python train.py --tie_embeddings=true --parallel_block=false --init="normal" --optimizer="muon" --dataset="wikipedia_en"
Each number is 128 + 24 x the weight over its row's rms, rounded and kept within 0 to 255. Layers, rows and columns count from 0. Numbers have three digits each. The size before them is the row's rms in percent of the matrix's.

# k: layer 8 attention key, 256x224, rms 0.151, rows 251-255, columns 112-223
# q: layer 8 attention query, 256x224, rms 0.155, rows 252-255, columns 112-223
# v: layer 8 attention value, 256x224, rms 0.162, rows 192-247, columns 112-223
# o: layer 8 attention output (transposed), 256x224, rms 0.123, rows 192-246, columns 112-223
k251 101:134139117108153169129135146119100141159114115145121145104111141086130132106076143133156148079145123104134153119112160136105145155106077164178168132096155120160119157139128120093127119098121164114085118161090109171162142099172124123100108111084131112142114138155122129123135118106099132088139116157097125143119144138122156102119106075083
q252 099:107151136099102169099177128126123139107143123118117109131111119105142088084146186105100104098120101149130103194170147118107126150146149113110165127148120113155138153142139133166095088086124133134118105159102120142169184103174108109089138091125152112144134118151115140092142119130183127138121120140123067145142105120119116130127146129087
k252 105:112123097111100117116148116134116130102122145091125160132074176085102145112175110117127121130108133134093131133113148139125136126130171154102106124100139099117163105097115141122136144087144115125156112149119121178154167129114163133081125148089124129169133136119117130149152093145151103105124166141152137131118120116131133111123158119126
q253 102:092138161131130137109149081133110155087135143171157128097116125166160164111160120160164119185171130150143114151116135120084140105112145135101138166178150117162135118111133136158104134105121143161125152137101150156172130144083116120122111147118125121114146103145130155127095162153118075138150140085162119116163065151113120147093113110109
k253 101:115129166087131107156103165101140115118145162109102122153128111139134151124095123115143140130153162166123141061136124132119146135164120127099121162175175086132098126130131129147087122126166128116168107159108097141133122138138152152104134130185128116135133081121128107127154168179126115134121140100098099163126181110150097122133130184111
q254 102:141136125070106136124165148160113172129132113124110123192095104102116099134152124104076145136156149158144127112098141141168105164137095105126096132205115095103133131127135096146123136063111126141143138112173147117147149100099123091156115098102146158117165143139132149104137109114121131090127095131157151090111146163131154104118107120139
k254 103:104149129062127143117141151102119147116138095104143143083157162134067160127130179124136080124103128142177115118182142153130142111160141065133109124114128131113163138089132103095150148104084145154144099128108140128120127121110134179133134107134129133127122148160142113175112095113119112126123107159181148166120093117165108123117113168126
q255 104:135109104175093141132126156111149107144120099133125100142133128131133156117136184152154121152124124112126152131152141148108139160130115176108117142150149195119152133126108156101121170117077154166150133101143124130103134130112121134102158160098133161115124154109112092110113106154120121129070090119104133170139126107101103115153150152141
k255 101:107078093098135099105120092151162136124116146121080132099087149164159108138115139092150170113145099151144135099090176172146134141158101133106140111125135148083134111110127087113109083178115135138121139106196164111140136126124155122128120130142136129113106107148083128131132120156153109110096124112141160159173131098131140126150161134123
v192 095:121141108121120109119114159130111174145131115156114152130103118160124117109148151101141107133147133110126119166143198091151142109157147110131145111110175111137131129116109164083128148158150158155135116131124142146108158111150064170125135152145089126122133164162091087104152113097176095136132107118089111127159116159164134140138125147129
o192 097:154114127149086108095081118108148109121115157103138141122116149111064107144106144174095117160134136096100127099113078156106104117118155143123101160116090122169143129089149137181150092120145098171124168121095158112087130166097141157154120092143120170136139096122145084182120106146126121128115151110093140122160123124148133151081120167134
v193 103:148106145168138078143153133150175104112147111139131103135145123123107119114162135140150107117071127145132143116117150134119069121114167116138109132120144132110139174167123121095101117106122125179130107143125120077110128119127168091138172140131099177143163110101143134179123107127110051113140106149137144106152143138127148128109134102168
o193 098:109111142141117108123112109135131119127130120143178106135169142110114117105152108102117108107150144168126078166105184168127161087165135158109142119141127140107160146122092119125150133147091053142158102110094077125141105143172104116136129096179174130136164098138071134158100117115184153137146119120128125159080139122139110150126163120115
v194 100:171111115114105153166067112112117171108095162121125157089105142148101127126154110140151101146090148149151159155211098137135080114151163173134131115113074084140134148093120145106112108117164125139094169137170142150140108150174154123128100154118155104137130127110120109164109161112153110149132128102111096131106144134113100089123133105107
o194 100:119118100111107144178176129107138119132147120111105105150137140139106161088110124141123123136130114134117173113122136149120136120163131077117124077135163142168112129109128138118166146125161158125144088061132164124104164128121142134135119166110100163108135105173161145128133147122139120145083161125110129116119137130126132151138091133170
v195 099:079112082159132164139115089117130086119177161159132145134111112119098129116108113136106098139077140179141151153110112094150120149138138108115167119114081125163123095163145099167102154140167143127097162135116137123138141109130142106145072176148118152125153131185115124106150122144099121122111132122107097135108135094135127139125077136147
o195 095:138105157111157160194151142169140144163125115081090147124151167136186085117134136155145139156144130141133151146142142139114139129088131130158096132136129124123125136128122173120135099137100129166120153116127152127103154139121136122140128094091061112110134141128130133154142107140123171119134091129107114163153099122126137146153136120128
v196 095:060088105130142138130154162111159092140147074106118149079158105155130119123089103079113155056118112117142195123124112153133069106133148169121145144140121096144140136118122110148098118132152133114143162147122095151098128146160104129127140153101125152195154119120121161107137192130123115118153128092057120162139136085153124121155129134139
o196 099:138151132127123136170105117106116102183102139112136109157114121125119155117123159153155128113161152095141107107103185174100174111138149089139162158134055159134102101121136096148116121126140132151104128104106198141146127158112114097126142091137137128104129118127125149116168112091112109135127153113153137174153138120111123122150105062156
v197 098:141129104115105122096088130131123101148152146115129123118116154133127114147125152170086142180119189170106094157163113137139178120151113105084092141108129102149095154148092168161148131158121163103094126112128117145095065100169128093098106134136138167151093139087151102140140145151135125162120150106142120096107082152131147141147121115101
o197 101:132100141113133120118144139173172121079164098160116080137098145129139162053119121143142161149114136096120127142096124121135082127144141107124112153136157149130126103107136120129102099137153130161175156133139151151145142062102164155150124131087152135124068132140200135111151127129116096132124141132156153114145140142116140183134125109150
v198 102:136111136136127124134141133144149097108101107131138099075138140132106119130156098091133162095147130112155136092126167124127173132156145134117129129119155113078147127113185082133144144148136183154078124092154150097119134112167065114109147118149137140146161150171110138111095125109090108144157138102143142122160149138142112121135143127130
o198 099:111121148163128173149152143059167104121089142105144163138153106144121140147144139145109117101129099134157122150118130121119115102161135164109106138124126137130110106131103187105108134135134070142126099137132139139076132130111185183118087118129138165108083071098140136164167131174112132103109131140117138147143113140123162104167142147086
v199 098:144114113140147132099120099117101129098147125079171150125084139191120108145088134112143137139142125137144128133144146145156149137065149130092120104104108141120075118085119154172154117139131107099160123138150113159114132146144093164159141113132138127122103115141147109155156123099087136104110102121159152129131176138081116135063070134127
o199 099:082095111111120117141148162141120147130096117081151163145125135125148166134140118123118147168153138156114165087152121107159136116149070103127106121121178135104141131154131130144143157123104160164153140157109124119200082102134148130175106129107067132100136115103138117089093110117092116098086122120120162102152141140160119096144113099131
v200 104:094096120131112131128138164115109143157137117116087107122121147174095106128157182130143123135137115127100145084194139098092115103142152158152140138149118087156153141131168117103144102083166148130134117153103120134113120097149152133168150146144151110077089115130110126164109119100145099116179114164176119124121109147104123129127138122116
o200 106:114121108104173134100157102084132098141113104141203129170138141101135137089111089116103065134135096114137117138133077179156158096155112139142139112140131164112139134125070154146139139207114140105150126148106111121142145126114125085157113134094144150154122085156139153119144136147122105140154113105095105103106111122118138121124123116111
v201 096:108109117117143115124157115152109143130116136121098134136125132134121147155100105155115141124173127130154128160160155135064157170138153166136137131151114132145126119099136150084138103145195114072129129109125108103113099086099153114136106134149131121147119162124085138131142141121136147093086161112148146106128145141151153100146159089155
o201 097:092166129098108084135073128113144146135120131179130139150123136109132100138100132138131128122131108108127114090118095124118095143141092113167085098116124125149129153133150149127122125114100128116136142135143209123113140155140127082105120160127152109139092123100144114137127136128133118152106110175163156143117167090135110167053088098126
v202 104:135097108137129120122137106092164084123138097102158135133164112134135091106116108107106119127120163149085121158136088102088111119090138144107134106128153154137140143146100151125155124165097102129125123126142142145136151092094115063122109161154137136124145136176177140106164124187147108132120120124148089146122077164110127165132136112103
o202 104:120108148155135124117076117150102107085089146170135168141121134148107126146087112143142129154154128111119100142131120115145112132130116133154112127141110165080172088114186113168119124124137138148151127111098085116137132101091127151118143116160077097131089181107099118137105122115153152127096134156114164158120144093114126135105109138133
v203 094:142112149157157118125133124175113143124103105134095139165121134154173077116074123157141128187152118121107171128131176113151091116124127121095104122111086117102117120082163143103120119161097111128104150093150129100124093145078098138130171080163181126137095103127091125110159146104102126118130147177137098131123142130083144142122155092111
o203 096:114167136113092147127152126142132114123149114094143152118133157104074098115090161088122147121090094135099090110173105150145175140159153141157139115113145103114142114143119090132140150121156109131145111142126104149164128102134137142111116127152102115150141128114189107148116144126148104122172149110129183112153127093142137099152099118113
v204 101:121090122125120111145145122106093146157106127117126187090122124090134105117151147140114155128159153155128124105145162184149119140117130139085157147142136105145124140125124152138178137142115126083182138163147133074117112127109133161106133140146089077110131172134118099123089122174081123102128149155122119146129122135172106141129088091116
o204 097:115132141079128131125110135143149116115163102150114094117125145164103149124129119115144116144094093120115100180135145082151163101105118096166125123115124140088103137131150150128167119153137152115133137125150131148090087124123149103149160157119145128113134087143118163098157121134136122114038134128152129147130130104087136128121148129150
v205 095:141105123143077103124142116115140102134107143157139152096118147158116120066121125152144158129117128167150111124162102136086111124147128159148143141149127127117135179109135143121153119164154115135097111110088177179149120129117140173108127155123143110128118076104120121150143071142078127147134111138129123149162125101128103161127111117112
o205 092:134130095131154135146140114125077101136121133131122083145118127136117137162111165166097130118139135157137136141134134119170101152148127136117135132102109138157120133121163146138111139145119133133117126134153060140180111136160116091158126109088113119119140165150144158179089152141105123136103120149106143141137135142147172081131129131163
v206 094:163151146117091116135103127126102137136115175138091114132131102119104141097092121152094177122148124108108138186137142091111095122165127140117080116120107115121100157122151147153134145091097106134139124112152097138156129158129105103120119159130077172114067144120098149157113149200142129135156131106108144182129168129108127110110101113110
o206 102:096153142118170119159174099153177165113138093160181137108114165116137116122148113168143164130140125135140111109099112122145111161117111133154132147100125079131116140137104103088176141178114173124105107126123143085126114110134094151125120115140155096154110136142164140122147153131133124146141155114104082115150095098154137127122100112160
v207 094:157134135158204143115130141115100100131111132127096097144094106166094117101107124171123108140150112149139121149164123129132140140175135108136104136109100098157115128146083167111150120131146111128137175088137135107163145131153095115094119128145166136130137141169118145133155138134101140104098174089139136136134094135160122085145108124111
o207 100:135109145144126147159082176160143149133174086129128116116115154102130122138100095131083095108088136124118134131125121093066125130159069139139129096130091151110133135130124128132110126131166158123084119103139185129120112136087126110139116133139088127120114141090132142145129112109139126175118112152156153131125135148074096133116080106193
v208 104:110153108151141162125130075148100118166151136095110092124140117144139136100118133116135101168116158115138147131140127169122124109112110136088086142117117141131141150130137136103117128109133107129096146147132094139115203082120125123159115168126147131086125132134150147136121136133136140104115164157123086122121109158125103122141133136079
o208 105:161122091082173118108126127102119138129127112090143111101139130151132089100132140144111164090125138123136136117112139137140115174167111134183138087116150107062107094087131151105171104148119133102133085143134114139156117144101153139141122100131143173164131159136120162119154156106130143151108116150152113107161123166118115078115135163128
v209 103:105134146131131138116139093113132098079095131134109132139110156140147120135142143067133114127118140117142110166104068122091169096169151083093136102131135160138114089128157084100112114103156151127129118160131141113120092127150133163141162106157156204142124099105147133123106138112103141123155101138143137171130119084142145134163153132138
o209 102:142166132135101125152144155137131128119140112108117158122158120123134124109121138119156125140161127123105118095165135130174077146101123136131147115109158081119145109136127141126140075123146102170150121122159115133139166115160103138096099128152161111139124116116128121172115137116106112154142090141095146099089118156098137157161113131151
v210 097:136170119156111117133168125107097115115134129152142142076142110159097167131136148108127132126155112098117112117144118180157159097109147092166100112134158110124117105147135151104124124106176146138090121121077155141148140131118131106109108165107116183143099106116132139117090150087160137102143111122107121137118168102160138146135123100172
o210 100:137074130117129103154166159139130141127119147141139139143148107114159105095099160136158114125141158112137152164144140118127128114127108096109128143159113099118135137069138143132154119137160140110174134141129139107105085173148145065115121104137144084117138065107109140171137110078111108178102117107191154157113136149155129085100127170132
v211 115:090109139154140129119147146098129149132137086115147136097096092141130140139111147125089125094121086129124150121124133129181122100090137153172123097089118125149113139142119159135157127116112085126137154141136102104141128108152149178126118139107109147147156137121126113161126122182115115105095151106167099115134074141125100142093100135127
o211 113:126133078116122089112131163167126120130110136103159129144146119169106084147121134120109130153139113153163112169122154130130121126139133128176124140131177130124125138130142117160131133138156152078175164147119146119092141098107138130127138132138145124109137125142143133107114146136130136127163101115115181150125105120094159142100122088134
v212 098:106143148146139128202135147138167097119137146137120128120098157088113129167211118134134139099156149116125153131116111114129137146136160096171115111155145111107133124153119151146133113147124155122123108166127138170173129116084113156116134128100124109095122126146128128109133148124113132177100120123127116117154154092136105108131133136133
o212 099:144079103123129154119130125106132114069087129121125105140139119103194109102121101098134118075114118147180159146153128147153064098104107175140133155096134144130095152108129137137105111080102112159112136139126092095113156123193115136103148144142141146146116119125116134118124113104130091102126119164130149132133147168114135148128146175103
v213 092:116137176120144080121089168110124120134127159140145120122152106155125075160145145141131133107128153088108145086137170158130171112091112090112101165089165135125127097161130092129120123160117117103122124146137159112140136123115110149120145126105155163134155101163143078096133119145106087137174087179106142108176104139142128105109120120118
o213 095:150184148115112182127150123136107124129140130131145127128105109151133158177118165142127081113101105098131132174114119059102163107122138114129109180125154114103152144156092150128122129119148114127168126116143127116098125168173161149119127131194137158163086145130110128130101120105093106094135119117154141170104147107113119108137124129127
v214 100:098150115107174164057112143119157083146095119166174141137110107106164131131100133126122179125135141109169108165092158127193126109110158103123120096114131123123139130108117118151152161125126171136133128160114172081136118153128126099153128137127132138147166084138148103137128112178121125140117098120149139138162128114121109157093125128071
o214 103:128121106139058124098150128133098094126171154129168123115113097143145114132155099157148098153142113135150137110127117114110153100139123125132094168100151126154147123131166126127101101109134134146121169161157092107116148109123140140167111109140122108106149119093176111118117128148135111085147145124125151154166166110106144114133134156140
v215 102:121092143102142139141126158111105113141117132175138138137129123145138121120138139148074156128184115135164124114140123117095156142168140134158113124113135135137117129124082149109133131107068150114115088148093143107119114078082142170094113119155188139123134113122150139107121157119144116125109194089157087102142096173123141128138059145125
o215 108:114131110130124104060083157131122128118171111134100119134171137163153143118143149122128119092108112088094147118088132125115093132140108138138148141121139111131121169155125116163127127121126154127115146118120103141184114146122127073122094151080127141148151142110147080158154111100097129143142123123101142109155120076101105129119153172159
v216 097:112132140176102119104110134142129140117114094151130129136095118129127140074180136126101137121123132120131143137189115094169118136151131118142160151151125141128124155131119101120115100161123152132099090109115129148094130124153113110108137123103135145145120108129125132147101162090108047126126111154126128145092103100102085120178171130142
o216 100:077122125102154114124135095089130114147159118171103112138109141144160180163153124146122137101104128109151171162097113132092131144160176143103144096106109131117101163100120087134123093116126129130114107125104142108100124135164103122069138128117173125128150145098122086159148085145146088122146138136090136117128127154139091149151108100146
v217 105:145098117147168163172148082109104117092125154097168109080146147132142133122118132157120122138126108134131159123125087152143111109128148111129124120103143110115147131143116122106115131092137154126101113171081140153149126181161139139130114131158132087127144126095168091151132135125093129143094080119099117096188144141130060089160119143171
o217 109:155138117099104079158098148129116113162131124141091117106132147158116087182159112155145108099135131152114135093117129144123110112111129097120157127115168145152111095113129186127161136077150128122124134146159118123142105099164094106162162074079114127135122115111101146118144128118095166112130187153118100124114120115126113154118113137113
v218 102:095113129107121155146147108105131161133132126140152122137094126082143161145119101161145151109154088129072164146094192127140102147127156129173138119092131165148117100116144129110117156133096073133123164121108073104132125083153155111118123106120117135127157160083135068136120115071119096102142151149123140153083142102121116127163154077125
o218 102:162167150119085054118157123148131137145171152140097134117156111134105150114152091059130132165109127159122119160141136123145130133090153116103133148124113148131126137134125101120175157143163113129111078088146130131132117138131088143112171116151122144132103106147109117183103139135166118077157123110137122131106126110118098125099101140139
v219 107:156124113122124136122147116184112095123108120138148143111128110084152118107119124143138130112137121190115112165138106120147134119119143146122102110105171114122131100150113140103146145115125162121110147099124113129131113136114134158070093163120179102107130120099140066108170102139111136132075148098113149115155079136136147116095087156160
o219 108:137142132108103146123097132161104080115149135116122135100111131201119116125133160136148145106150125133165176127135126108141133137133091118170130131122110150182133123109161138109122145096135164136146168137146152098163120096131188100116121132104076140162130135134103133160130112120140111127123107155133132130121152099128100153139106183101
v220 094:176135163127130124105097125079098117105124151139094140128132090153140125125155126135102114162169123094085102086170117103139214149121113156113141134142125109198114120114095132133112121095131174128086130148123120100153136153141118120124146123133136122107081110087147111128102104133140134114094109106144109104105089140153153128113121138173
o220 098:104103123155151117122195171151131080097102075107147164124151099137111140103149116142139119156155138119145098118188104146084133150115141143086135115137143085079115134120091151127099116151158143117129149120147146122133123093117175117085096168139122106133095122141119143130116129137134150133170138160119112121085086110112122145127121110089
v221 097:139128138113126096142127138120115132128134105135173122102139128162113179139112146149113122144153131125168112103159135142133135102150124109119124125093136136070109118120130118156158150093178146047117113119167093116095127178119126138128086131148195115120117130144141141100109112116148136139133127114125091115152121147101098138137129091170
o221 099:135141115155103161123113126130152113107141122126133110168140148130164107107152095122136155128090120134125117149098149098145138170135111092114132163162172120110152124144133153128152116132128145122157151094108154175128125112106137148100124134098084153153122083113135141155136113128101175110139163081105135137071161139128153115109096186092
v222 099:114117120126131140137124118129129156129105127121164114100099128102117137128129108125145162125121135135105139153107126095106082090139165108109121089138106093111190109166137188136145148149153136127104135102117106116114175138086186132100084151143099130132098118134119131163095165148143126109131137080120071111169088107145134110134146147087
o222 098:125120128143139123123113147131125115133094156159137118084108120144110069082151124161139097142144155140157128118097118118120145129112128156157130113090122135166065137175164101120117111112118138120143134157106163084140169109073148158122139130096160124101168103151111095170112097109113145133080125111131159110130139109134170102114110155133
v223 104:101139136112110102128088100132118131185124090112114093108123127106115123151118138177118149130121085085099152165144108117104119111097117135161115114111150098128146145169133175094158129164167139147157103130154159133162098144107122121153119127156167100114160129142076099142136133091130141169110087140125082099141116122152107155159126136134
o223 099:119144143143129122158113131144088091135143138121130118135101103170099142129104110130158148102115160120124099102167118157114106112149167160079155091116130169123083175115141108126105121098137111104164144136110150148095129109156148126132172115089111150146124126120133134134103114118152096098104100126123147125133149118154103128112105111151
v224 100:129116160112147156192130138092133146153093167139128107162148110139118159138144113152111118112110120109132186138156092124114151157138069141110126133138099140102146105121125140133127148127103136132153134142112137125128131096111057152162124129080158157115153130164107103136144100109153158127111140133112130162130105120109115109122164146113
o224 103:122106127122118133078103155116122117180170158142141147090148096138104141104156167099113154144128139117119113143166117170092092125132124117166152131119118119158107128103148130132165139130115111138102104100149116122087152119129124137138144114128127126119106196087115170109187159139113117130110150115129134086151154095181115135132107111152
v225 094:105113116138097148162127140139161142139116089159112141128130143119110160137122144111143128111143155115140141125136132145092124073154106149136120103108143076145123158092101153151122112123152190125148160159122135159094148155098137154111158113099120139140139150164157100167081104199099130161141130132104143130089140114100121108150150111147
o225 093:143120137134093173109102136132110122126155187123142112106148115148125075185143094115120145139056137097097144168152155114137139166102150097086113122141138093099110109127093128135096149114122113163103111129098156127124127125131145116125097152068131084133124124128116159105173154139136127129093148118162120122150139157142161105124094133115
v226 098:133149140126096110160126110103115152076141100148132173124107157144177074116138151127105105122090142134164141109140141108162126084157119112108151127136098112119131127110072127147078067142120129096155158117097143132127117110125139137139140137111151154132110162156109156119097106154135144136142178111114120080151134167096146092179124143121
o226 101:137147092117140158134131169125191097135126130111116107152130117127128165150092170142122142142108156079128113139124124143117139199130154154141146156089118109140119090103137104169128203072120125126120128150115110189134140142160107138126077123114141134124118127120158103140106152108108122137192106094114143114088094136108137112129175129155
v227 100:115142085126132161116085109113123164157121141117112105088115097124163105150106145109102107114115105138175125119105129113150152094165139107142139119134135108134123144157119196148181111135121127139164082088132101128128169110113117108164059142109116123135116108132128102120138133158139054124127110105156124153150124153134175110123121144184
o227 102:134153127092155134103114148132116174110131123060125097120112135119155125123085127158140148131180128139116102114133092091114119138093118094131095147095137154172114125140127133151102113180098153118116131112101110102124124143093177167175198151101129145131181124152115133100097126144116168128151142142153131107141134138106138181133106136095
v228 099:124137101143099089153177128133167134124122151120162115144140159093117112131089103143145135100102115094175120138060139096116127117168110140129121107132126138134113139138146127119148108167163143131140146124116143130119118138156146105120117144133120143146131173112134123117127108160142072100137096130169086137119119122124106084145154109142
o228 097:134146147076129117144110141147106146141129129125125119125083133101057114118125114143145122125117128160136131123132131099122165158149117103115137131119164128136193127141107127085110131077094125169131121129132108175139134145111152135139142122132134145146122083139104094177109084099102121155156103151150140082149114113121155169121133131100
v229 101:140108124129089146150148125188116148154077189104141091122123142112118121082147082121093130088139144121117119127121127092121138140105194145104126094137107116125121148148131134128122135146166131120143160103116075152119081110101136145155125148146125148135098150116118121172155134118146081163121117122087126123106116152129147125112092173118
o229 103:124120103091081107130125131137131105073146120159123150144134141138149158132112126151155155127126102125144121145105097119140119129151106130174129149125159088147158132144088066140162088089104088149149137195126142130175143141089138102145140142106118137127152110140091131109120091136119114132124074118183095159107121098121148166112089139124
v230 099:105161127134131129168141154114129142112123117142127114173160084137130137171145122151141145123115128104130131131139098129103090139130120134134123114120103138116152183096129162103096107120161120137156165108131147121130124144147123095138094164102101126144092112134115124123154171108103144083133160185121083150100111107150090106089138081133
o230 099:175135128148129140162109135117132148172159141117111109126122167156116127087099134158133115104098157136090139143141133165096082138164107130095128083150082132131109131145135079080103126168144125094127135127130109162110081161111130109108127113151102087102119161110092121145123149121139093171150128089151161122135136092101118108176106096137
v231 095:130077078128128099169148102143090105111146108107146093163140146111080147120141102126197166152105106141109167157119133099078120173123143149123115125120132122172109149123093148112147121143122104131133164113133133126136119146117169115141131114157146083149184125118130110112122147118159120117080101135123148130097118140142106128126130109128
o231 095:145150176133103156152105144112109135121148108130111156147113091149118117149126149151137127102129075123150105118128140122114099133144135083124109094124130164144135128150147105150140101172113105085113103138155118169148099103130112128126123125134090150109100163178145116165124138062120101092107116120114134121136125099119100080162111134134
v232 102:110093151106140157139079116146110111129099114120149136104108095123171185110106109145137141136121101128090145116141133185091132133151117191135175112166121121140156123132173115097152115080130167138088129154147149136104113125111133144105114118154149121138122073125150118105129173142135156090062092155098128109120151108165095093137122145142
o232 100:096119119132144162142133171090138093194104172152136098083123113164108096130160131177171136120135114131151140139114116101150114109116072099168109151148155108127079117134086148174160132149140131090093099127162136121121127131163096103077169120085095118181143152122149110117153105102095137144121146119118147164137151143107115123145124122145
v233 091:128090090090128090084147122096106099125111128160109119149103127132109144131137109169124127159113125147124171131106101141131162169146121122128100154113141110154108103109161108128130159128121149138160119156123140136099124127125103153116135131159134105147138092117092150128130113124085196112127148135119143140079094167141113101110150098125
o233 092:154129171099162129118114162108126151151112109150122130103179150135100161163129104124124197152129148132110163160181122133092128121120101154126133119156174167126148139111119099156126127097129134142117118124140144084134156115146109129152110140131136106152138161088104100115110069147128094132118128176118133125120122101101115116105083130106
v234 099:117117113181110131094119181129103150168100163140076119149133095147108140115137134081127128150094132139143127118122121152142052118108129135167146105111119098135126147136101126141101103152093149161114132117152116115167103087136131129115155143131127116116125163135125132118096149119135149130122153094149074100140133183156161175159137112132
o234 103:121073141116133100120139104133133128145141101130146144117146124137132149120127123128166090114132141150111108123157136147145142139129175138116097130198062148131110115096092098159120122130129109141132095130095138145151130150137114131152108145104149141124127112159165166185103166167136102169128162113134113151102125135093138104108129109109
v235 091:126098115113112126092074113134126133108125135128162143144109132140087157113094180103068133105111141110103166134121146120131091157092139155098174156110088164124105101147122172137099116125119163118152097128086135114139093131107150106147114129158157102162107122178106118086141056135155140096134123136100118110116128098128138155128100155129
o235 094:160102136104126149112127145138103125142136093157072089099121136166192100139084140170157165210144126111122103132133093147140152104140139149169141129142135096155159170138102128116133130131147149146140106153128131131130100130048107115091101133160109114108128151110147134142097091108134092104116170125121128128120114107142093129120142157086
v236 092:110113098155138157122151127079113114109131154127131145139104143135137096139116175051134099175130106124145106128147129125115139110116182147122152143109088114123142129086138143113151148120107158156132130098122103153148127120127111101093109148159095112129102135168087121099078098124118121137122141147116159142140101121124132133179100139151
o236 096:123154103100116111142150172108134142127130107128121143137136112135108156143119127154129109108101114100101109137103105074146149185104107087155122123147144142131157128119132151132121149101146096098086166196106177116093117117144097139116165152117138178116115130160126114142146119138120163164113107133124161125144122097095102101169117144135
v237 099:158146071108107091152078162108193142135144131134112054136128156132116124096112139143132141144144117134121155092118136137152084129143089094148121073155089157125124131148110165139133134112089064144118106129175097160092121134127153112102145128140133139131154162082116106074141118142139149125140159102135128171113116111142143123129153118127
o237 099:139137145148163142089110111154117150137141099116115129095119157115146154158154137155113183144137121129152107109122176126133110117124127126122147137114113125126084156114159106122134155162118154120121123128091133178158147120099139128151172121127112144150138107137115087124121133122109105121100110083091153119133173119140120157134096111121
v238 098:132102145070075060081130145116110082162133106102177143123086115118112170133106163161144118104109125127116123153105102160131104128142105141146117127117135145088142120103104145151127127165089168129103165133126127127162089105125136140102168154149146110128123150126118137152148114171121160125120124160153148123129131110125159114144149131128
o238 106:167129109092136142101090091163134161164104139129125149075112169144094061136136120133139114152152130116107140125153136105168110138137167144127135129154150160111132123154088150166132131137114120102159135151126136157125136160125139122125112181107101142141071125134125095133114135081178076163114136123104116134117106123127097037134139106106
v239 095:081104130146142112128127087124137138095152128106140099146162149099125111148129134174136158103144122113130137157127104147179112146181120156147068130092112093120150157153127096139098123148098100121114098144133094131125124164160100172119158123141094120109095141145147120068116112135127173128110127149110109130138117124120130138099158152154
o239 097:155087140161122102168112158144147116127105136146146150146116115132095122140111072092150162119129106112161124115120121153122158154133100129119139173145167092105099142135176116092109149145139120155118127143134118133125125104127104153123151096114108158111163138130077106148114154108069103162149134126126153162132107133143120144126140111106
v240 104:126111106104113131129132110122087172114130110116136140116123118132114108132153133115160142124156076116148135142150145166118124135130160165115123133098138155122110114125113152148158164187132128122085133110130131123214112138130116103106115123135162087108122139132126147172107122122099124114098084129152102108137131151134127119103103159142
o240 103:131121125129147139142116155157085110159118097132126157112136133167144160133099132161116147110130121127139155115112099074150135143156068115113132088117142164139118113116147158108159109131098136124141136132167107163168111151124099121129147181103079177152101131127121126130169138141140145115111175109116096105176108108173136169176155150119
v241 099:119106141127093136148190165102147141129098142138141117127150144110123172109147118144138136116144128132164152116143139130122138101142123099120130134113106116119124082131136134137168085156103113097096138160159166143141119117147146124125156143119150200103101159138133127151049131111124118112129077123093077075142131143150122111112140112108
o241 099:137117112136174111121098121105110114098144089130097140097163099160160136140148115109104103139108138117135121147131115124162136144109143153114139138117129144114130070163121108137108102108182123135130112083088101137124130149149142107156122138119129094117129067153159103131183156100124109180129187131121136165113139107158174201130154155157
v242 103:113116106112140098150097143129149128114161114144164137132191156102113123102117156131138107139145110159134091109097131119092122116151150117141134132126136132081108102157133131158133111144107074125166147090117127120097114122094119141126119109143147175120149117107163140105155117131155170153114113136134145148173089124139135154112133102166
o242 101:148132177142110182091124082160119124122102121088119141136132134154130084158128100150102116141112096124112107160117157148169124129078128145127157146124100144105172130158167111129121171125121154108141164154116162103142117152131134126172105186131084105086144156085098107097134157124120145154173112131107172108091123093149162122116084139123
v243 095:161137115146154146110133177079130131156125128161101138126062136140128113144170160132137165113159138137175108134150149119103128103112122139092093144047154105111096150136127163120130105122108169121126056131141148162125141117115126136129086111083150094150105116160139085137143131127151128125118115109102138125106097091119129122153100157134
o243 101:110114073140127124136093143144146089094169121127177116080156102166154124137097119163147152153136116131093195144158144133156087120127108092103124146161147135135145122099111103119088177159147123141096113145123159136113104134091157159125132129120138143139135154114153124106111135107116142144147150091137134094153152164155132148112132190080
v244 100:123143142111124140124133084116104108090105128109098124136154107097106175142153098100121114144136159130119137088169137159136156121177121130112117125145092156155121196171133130119111121123164124124111119137119115143128119149148097151129121119116107117099151088096119169122097130082114185154161125131097110102128136124136113143141190154141
o244 098:153134117135137130158140140102163150119115156147113144131132124110120127075082140145145145057114118091140088173139116114107114095150116137109105127148135115132123099095119109140126117154087091168123130111153116111130134131173102097143178134141120103115152125136111119165175145175165117112124102135100103124148140150148129090076143085115
v245 097:096119148129132151177151118150101095144110109137123142108123147138131118123155106133102116131151139121152171148124087128122131119172115111120134106144089123130124110126149101151128098155102175105141144200136142118147152169121114156113101118137124127165122120150138140117146138111148121090121144132165172074092085112188145129087116120134
o245 100:173103140095126095157127143134116154131111098095108105163156137152122172107105152121144171139133071128128129143144183148104171160125100118139155118097127106147097121138131115108107094122169133109108082125134164154104136088117121141071115135120127088121092123100100142106146085121100096178090098124103121156151172131149138168144143153115
v246 107:088090126145133106100127150130156125095123109125095125149120119135113155143135147126145129095172146115160139128137143128146107142151133112104146117112113137118086149113127153116162134086083155141150156086151166109079113123088125181100142122115067125130155099117123133141090103141144114141140154114115140140113146121080090130102173143129
o246 106:152140138186127134159106148151169137116109145124118103145111119093119081119163119121126128159093146155133118198136119111158117152158135159125085123115118127094130161095133110147102163122123114129109097178177142094134085088147121083106137141151101106121107138141147089084156126148119117159146120077161134066131121144110184153166084117108
v247 110:127080121103106120161128115125130167113107156072119097119130156109136139094123152129126095183129126138126137120078096103128112120135127183171151108145149169148132185114113142130107168146104093139127114110108131143146105101089129106124159141078120152109079136149125165168118134111101092109158125107101117115075122111142134142143131128126